Each number is 128 + 24 x the weight over its row's rms, rounded and kept within 0 to 255. Layers, rows and columns count from 0. Numbers have three digits each. The size before them is the row's rms in percent of the matrix's.

# layer 4 attention query, 576x576, rms 0.035, rows 0-49, columns 512-575
105:114096179155125142132122104150107108113102132150124109094111118119135152109137116083142115141176135112129179145110112122163182126093141088111139125114128174133095098120136149095110130105108122
097:111193106110106153158150123136135143123146118103108149127114185141170107160124165141153142138116123101127068133154108130129097121121145107140091122160096150103165151126127156129160122132113115
094:133173107143105139131150118098132142122159098109121119140146144136136150134125144159148166114130088112081090123162136138121156143113091091115104130169136162123150136112125182127159150121168102
100:156142109105138130117120191109102097110149145113126139144114144144144112135135119182103151142093124165139094128112124124124097120152116182118117161137137093147136124163121083167120118136148134
089:085115152106109137152083110134071120128118110178130102107154069142144158173163114111168121123151105124116174134140102095144119121110140120158165099127154126135090142135103139133141110122143170
094:093170117135118146149132148078120127137126134132129125119131117126144130103125163165161181090142127131134091122129141177127125119129106079149113145122145197088141155105151155127169109105163102
094:117152128121133122148154100064126134125162113121094118107153127118130099090137156143132115110147148116109086115140147168106134119123132118153096159166164186118115154131138163115181110113165122
084:145127128097153110146159138112194148109144169133125163165126137135108093122069127124117137134130142126165103128129098124106081093108135152131084154159099122136144078127126142138094135145099141
087:110195147142135130156147158077132118120133102103089110127118135161210106127129110174119140138116105133101096093117114151132120147106135101137127144147117168111071125124103127121089109081162118
101:137178118091112109148175134119172129111137141113114144111137109133185091121126134180128127117086119108139093164118150111133139110115161175162128123139084151127158131139113118119112081101115135
093:098115096108133123151124114144179118123104112155116143124131096130132099102105101128125128129133144131141135102116130179132074124115141109148156162111100097156152094126144146090107187134115122
092:122095157137127106131109107196137142129121149129159130145091120100121156153151108112114141159151149122146181174144100077134163114159126165114152098113150078160120080124079121127130130150110100
102:128149123123177122115144176128101098081124099087118132079134112109163099145106137130094153133148099143119123118093090144128147139120143169108138124134125136134124143159105092138087092070110126
089:103130145110129163120135132150137133133118088092120129101141104122179140102146140171139154101117137147127121111105118157148116167105174119175116153138164102140120088193091108100156160099133169
095:142157125148086149096116125087130126135136099110130144098165118124166144085167154135169136091103114119110159083122111177106132121136152120108135145130118187108145149125156150090136146103154166
093:135109104126104040175067142120141158133190147149116153141107140100140124100095086126137149090138143104159128158147162109113124130094141086136047128141159145167159111136142095132091101117136106
092:120082134086153128163126147120093127118123136150174118148120108128122109160114079159143129200167131134140133170137154078124144128159101111140158106121124134133115126123153130166138135159097138
093:173142114122114158130143121092061157144142148084130115136137135142126181132155133103110145121110140145123147089139133175128112106147148099102122150122143162133107135109158160137168145103160097
087:111178103140138144117152164107061110141127142096134113096100129131143128110137169148101170118126123130135142122095140136137119171107100126145142116106110167131157133121117152122154113140124100
092:109160136135126142101156125129133110144138111097110150130123133148144158120123172121092092144119152141093151113138128148093121111116133110149122123125083168107075158111152151188077134109109165
087:154115106150121124144135155136076135139093110165148125141091128125115120164136070124168154115114142138164113089135117113143151123141086117076108101124138109112130077096101103140124113131129108
101:154102126168144148118123137116096157129122119118184100147118141131118103097140137089155114160162157125135133088100129135142102088135114089085133152116175162133117122103162162121205131118129097
096:150121141157100106097120104166122126166120102147133131112138142142095145121129102129152097157092104126155160131103119090144158141127093129155123132150149086093161134136148154096133154144136128
102:141107132139140104112150096125142110128139127140113166128132120129070134179141126152122144144102108137128121135127121079134126127145125150175126077107111095133137107139131126110129134154104153
086:124150202136157119161075135102141132177136129136131131104138124146145122139158132146117167124123127111138107172111096127109105111135144110124147131104151085113121106146090110141081117171129112
105:147109101142129117151123131168092148133142124159160115118118124116099101108111071152128100095131085122151109133128188128140129113134142091147089144136087067175105084118120098130183127135112111
094:129163124089111135115125127128150100122138142127088090134151151132118131143166170115118144156137183108090125125106139141138131104111175132137105120111131113114114113132108122143149111139117086
094:125122117098124105122161099137142142146144116148112157106120182118108129134122107118108079117117124112119109163164113092118121127110112151139123142140083108111132147127121172141081151130104127
106:153178092125105121099161154120182133114125120120102126109150108119095150102102166128096123145126146165118117123124098183122119120156151090167126159113141173164140132214084122159071090115119093
110:120159102118119148146138149117159121129140119156130131113123089143121134123115112160142157132122070097117156149116115143135131129155112152100125129107120112131115138133092093150107123110129156
105:146132127143113142096149146138138107096128157087108138112156134118134137137148145106145107123116158122114128154131097143086130082098139139143117149130128155145166105168132134141098098122123076
105:103156099120132135136130130125144127119144079133117160134135133125140119127132111138124148069141063135114146142121123149127163146104108127152178116126110123146099144101060103113122174122155126
113:112186113143121138146111109154182097136117135080119101097123107147150146139184164136131128147151158110105116131130134112133137122130151131139176116139116140142123132163147114148080131139126082
098:133105102133098079118147114153164129126140102152130140121138094128128126126100093126104129122108073124140147194151133118126146129136146168146113141170157086100140129145121118106106118160103147
099:198122159127151139095131125138162110130098146135143110121116143158132164152135144128114131124137164187113085104109156177152132140138088147104072107173135156151090146154151121103121076095125109
109:135113117133090120132135121111143127113152148100124100118135073109122108134137124095127145076134159109111110143159140149169090137078150085135116145122101133138128168146088080130062121129134130
097:152154095126081143152115140135074096134095142090157122162160116123114141147119117146143171108135112115133120147136148157104179087124122135099112108138144099149125132087106102166111132119103130
105:121161146162153107142119114122120091115093135132110118115092151175139128127115155117130157157117185137128094116142134148084161149125138110125123138120171131127124127089158119096114121160131151
106:159149145160153147087117103130125116135109171136096121117159155131144084132143150110144127154104182127109092110114145117112129129138099136106093150147152138125115127111142148140173103118123121
085:120113116121141126101098110143185110141100165151131084139116145156164142160143128123133137132079152134139108151164181083096119120125094149165110157144138109126122091116102113112123100109155114
100:139145143103086121110141160135160100102106115119085122137171150111161151105138159105151182139115155154135133122121105098121145123128156148157171140080137130127180133137084121106098164124113131
095:126152106126072097104095087125157127112152122141129133133123129110163156133130125086131157105135090092102128121151119127131125134128060130135129120127129154134120129176101137158097141137113108
095:142144115097136135159124117126129083084133156152096115114155116144102188138107095133163162113136174110092109118097142105100129131106147146093133179115154115139136136131152085159126147110133153
114:133088154111187155136109120131073134164154152145113110113126136150133168120119162137096171158126140093155099141133117129128137126117106098129151131079173106163142147134149141122078119157111066
115:101168134114141101163133131148098107133102129147129116147139108132097098134131098158133153149128149169149132120120137164112144142152163112146078158188174131105157114088174131130090069141106127
114:140118139153091127128134129070093149107150121109111122128120139115136093139069103118131135153131194087112110102131166122122058135138097137103127160142158120132122110103131112138137097133104112
110:134163176118126107128217134142133123103107148162130101133144162130140148135104135142149117156144131133102112152148135168140096138133161117114095164134119128143129093111131135112170102128088145
111:127170144138150111110160123132141154118131118089098155157158160152094142100157152066114095153122129122105154134112092113116104121139123127132152124174156150152109127112173111141079146152158190
106:134116129121156117126059092135147098142089114129123128128135120147129104159179129166096119144117159108131094152127149152124152131113114133161183124166154134114126105101182124125170133190136173
107:140120115152137120104112116187158106129123162144132144148127135159108115119121122114124109144122183119100104153103134121103128138109130108106137157130095156167134101100147141122156111153097170
# layer 4 attention key, 576x576, rms 0.0348, rows 0-49, columns 512-575
115:136132163103121074097149142131151116129118093139128141127120155094094123111109094115091097102143109172143088147101111160145162146172129185137117108164093127129109135126135140153128111117117131
090:121105136112144094088106140133117101123117142108123117133109147110092116124085070112136125145169109112152115154078094103129132155109143174157133121118117088131136126157138132119095118088091100
083:120147124169130137085141127121165101105119157118192140181111121134162101133107106156114136108149115152125122119105100128119103126107104156135132126103099105120150144111174140157077127136121170
100:123135112141109181156110117113142159150114138126103135135077132164169097137138180109181130115112134135105155080173167117087119129105106100136139149135150132113122145103088174122139179185126142
093:169132131125149093079139138148124100101116125124109099149134110093139124105105105131088077141148127164125119144092106139160161127133167180119099101123090136092142134133138088110069117114114092
093:134118115141143130148082098136154105131096145119155121106124141154133120174165158116172152120166132107124128095130133143126135116111107108095127117141150116138178108131144114131132145174161154
086:093128113133156179148102147095104135110096153142146111114153118172180126198162136141165152091132127109104176106161154138127141151141087076089171134146162139132151171131100130124137149133144155
089:153117141136100158123115072122112129151140109132125136079123126149134140099137159116153120132095131092133107087136179108120077127145108114118159143151164141144090154098094169146145120145146138
092:113114095130152132112127109149103105109100187128116112109172120170153153136132135126136185143122158086136097124112123110133140116115119103120144129144175124159116148131123129135147126153117136
093:092144119116166152113107087116140145137109141120083103120139120164175128095138164133136104151150148092115162101172123134125133108150124080145157134134166136145115148115102165131136134115176164
093:153157155110143105133096099093109156120151142127115111142137159127120101081109150134124115134114098111148130151129134108097092109168107155112117121145151105094150162115115099119158119140149104
094:129120153144138088134141120117160137126157113137140140180092119132107092117084101127130116111136134160130133161079107111144147138080170167138119109115102158106105109133139116098120123110100095
108:164140086123150169142121147112121084139116119125129107103140136163097167139175126124167146106122149105078109097159161140161105153114139117119162106099146127164084115128142128086158117138153147
082:080148070108141139120130144104152120132129142139124127149135127123128159117134149107108155123129188143119169132154098080098170163141114090132158151122171091133169179152139115125176097153133139
092:102156103148144105113083129123144133117106162083110150126110140143144141114114158087123172130132109116100136111119131155120145163170091125119142124128161081108101149109116168088169136131177157
095:117158101136149139127179085135183134107135100118106124132091137101149127122150151156102102143138092104107127141129124142139114070141092153174134165137158125143178116117121140119123161131121161
092:137122148137113125152170110132167155144154093170131126151132140125066149168146100131136106111087114174164120139138127156137111101095168162098151114085094159121108075139163113147154145087109144
086:159117117155113151098128122170133132134141128128121123115119111107124189133124112110125142160098153143116143083122120135117125098160110096085124162113119124184103110139098143122130151140091162
095:136119131125162139128117159102127121128081167109146125123160113137145107124155136032124150159146147118113093109124122131114142115162103129103118102126119119144138142155138145168167134133131102
084:158117129099155118147141090117097101139112164117137101118118132176154151137168179120163155096166094106084144133123132150106136126159133107092118141156159120130122151125149133139148149159151146
090:131127130130124148142125124123131187123162105180153131133120104083105121133131092105105176100078117177189158116139135101150099094086150149133163118089107136102151052173100139140116091106136103
093:131121132152104123096129110153113153145121146107099148159141109075143140092129109154107134094135113131130135125113132159119097137122069120134122163138119124113110172137140157150084118123111135
102:119097134150124110116139079090164146118161103174135107111110127109084087128103127164146117106122127143120122114094154112150106175139111150141146132100073170141139080122130117169120147118101084
095:111109133157141123166111149096124164143131095121146137132141111115139123169097138097112122106139137167198099087145138112124107122118166130120134116072137110137134081144146132099104152123134128
092:129128093137135115173139109165177156115178106167099117073130134117085104115160133128171133109116107151117144141120089131155116100122158161157097136165081154101118124190105120117120089081115160
094:155150141151113160140169147108133161137126102156118130147122153081144107139129071131096146146129118175138120119159131103167115124052152115118144131090135166108145077143137127146147118110132091
087:150131142136121141088127121155125109132069162121100140088142107193162136095138169108106138102122115102062134150132109174090139162135123151075107133156140108134125194145163129147133152131156143
103:137129180127114088131153089162132152104137092202144121155117111072119115176138115150138101123139123162152129165111094111177122147108127131139136123097111133119122100160137125148109082095102093
108:159107129143147175120164103102169126158125144117132135069135125171142126102128140125159139122153171095123071100171133120143094142122128110114114138088140161140152134135148125111193159123129144
107:142141134136131153158132179122100089132117128112139110135132129179114171165096134107131142149115159150149123118126139114126128164096149088132130186120138086147071114117154164132148136105174169
093:119124153106134117168120123139098112150137161121136106101142125185124164106108128139198135126146121087044135129131106160127153142135168166081153116179077130104132130111161133119142120117118150
105:148129075102126128126164135102134165117125117124181147135132148102098123145142126157116109099107136135144126179124146048126119130124119139138156134096142103101106065155126129147193094151099149
092:094105170118142118132081095128103051117121160109105115098123144184132119147119178085165150112143120118097151139124108140118128134159112135102122106134124108166092166087129136111107147125114135
109:136090119135142141131145140144145164151102097175122145163125107111089106142100074122135111107096106181173103117135100115164140137121117152173133130070142136151119090164169120135141095117116096
093:125128149143125130110096132122144078155135162118085094081107120180140127146132153096136153132142129119081153123141108121109098142160169171134104099141093122146117167088141149131139138112105137
113:154157106133171119102147101116109132166140125138157086125129171166108109160070103150128133102139101098145156113134097095107147120114130162122104135178134152122150119104152138130125081166097146
135:084165079110151111132100126124112092123109169105121076097111132147104153128140154133107120111107184157125130117150153135128130148125146093110158138109145087129089174133135099153140125119192127
083:090158169162104118117118109175099088131107146087092117118122139142165111156151140092131125137144144117094139124123129116132140132136143151092085128179123124136158189135113115116112127148101145
086:140152187123157104066111107138132079114144140102138101094150129145151140146120175134165145093115107089068134131115104130106129163137121164098145121194093107131121168085136142127121132115151156
099:127131145144167108102139104135090137131151105120138134133132093085120110188112084113152137150132113128125162127131073125128137148155182146119140081164120143138171122105140132126097079163092132
105:123147130124101136141122132114101123147141068112139163133172160140078147113144131066107139143110101096144151165161103116130150109153149134099143088148122122119134114139153133086102096135098157
089:145117111095146122143130167118158144113143107139150131126130139160084138116144127125090113107099124155167126154117151106159122141137140100157164164096126108112114126159118091122165122125173152
087:153113141109125126119091117156123098125147133136109145106159149143096125141153135116109151131110099123128192165122086125124144090127146114071141081166120103126102129101152151112127078137133133
126:165131126113122138123151103117126148095147094108138129155149157116141143130104114143122117160141090169148154126114069148121109085146145121131127158115093138131153120129102134111130115091110145
108:116142158154122147142169125124162125140156126123139104099150167139127132152128086117170150119109117132132201145146042121093159095149126141149100088144102118120121177102143147132116145091143116
110:136114157109148156103157098132127121186159120160144125130109135152136137146144130149203124133114147141127193100132157140154128111132132150096104143137103171153143136131124149152125134142098147
105:133067192140126107096127087147125144142149118131150169128144141109126144146107113136123135132147115143162139118146065118155144139089119152140078101132124156106167126087132142145105090163118119
111:129152159128116115173137120151173094084169149129141147092140133138119141138102079111138161115120127158154118124114123149116138149114116127134115138156146124110132125111072147069091108176102116
106:102140145158166172094077127125118099109140141119128092116131117123097105134166127080116082142123128120140099121118095110121099130185101128113102126183108162141107165139079071151089171105147087
105:127121162168123117089152131121090100103107161091130129121131150123107077127131106132121110152171126141114122134120096144114175119148129153142085122135116113093152160107166153160096116115108075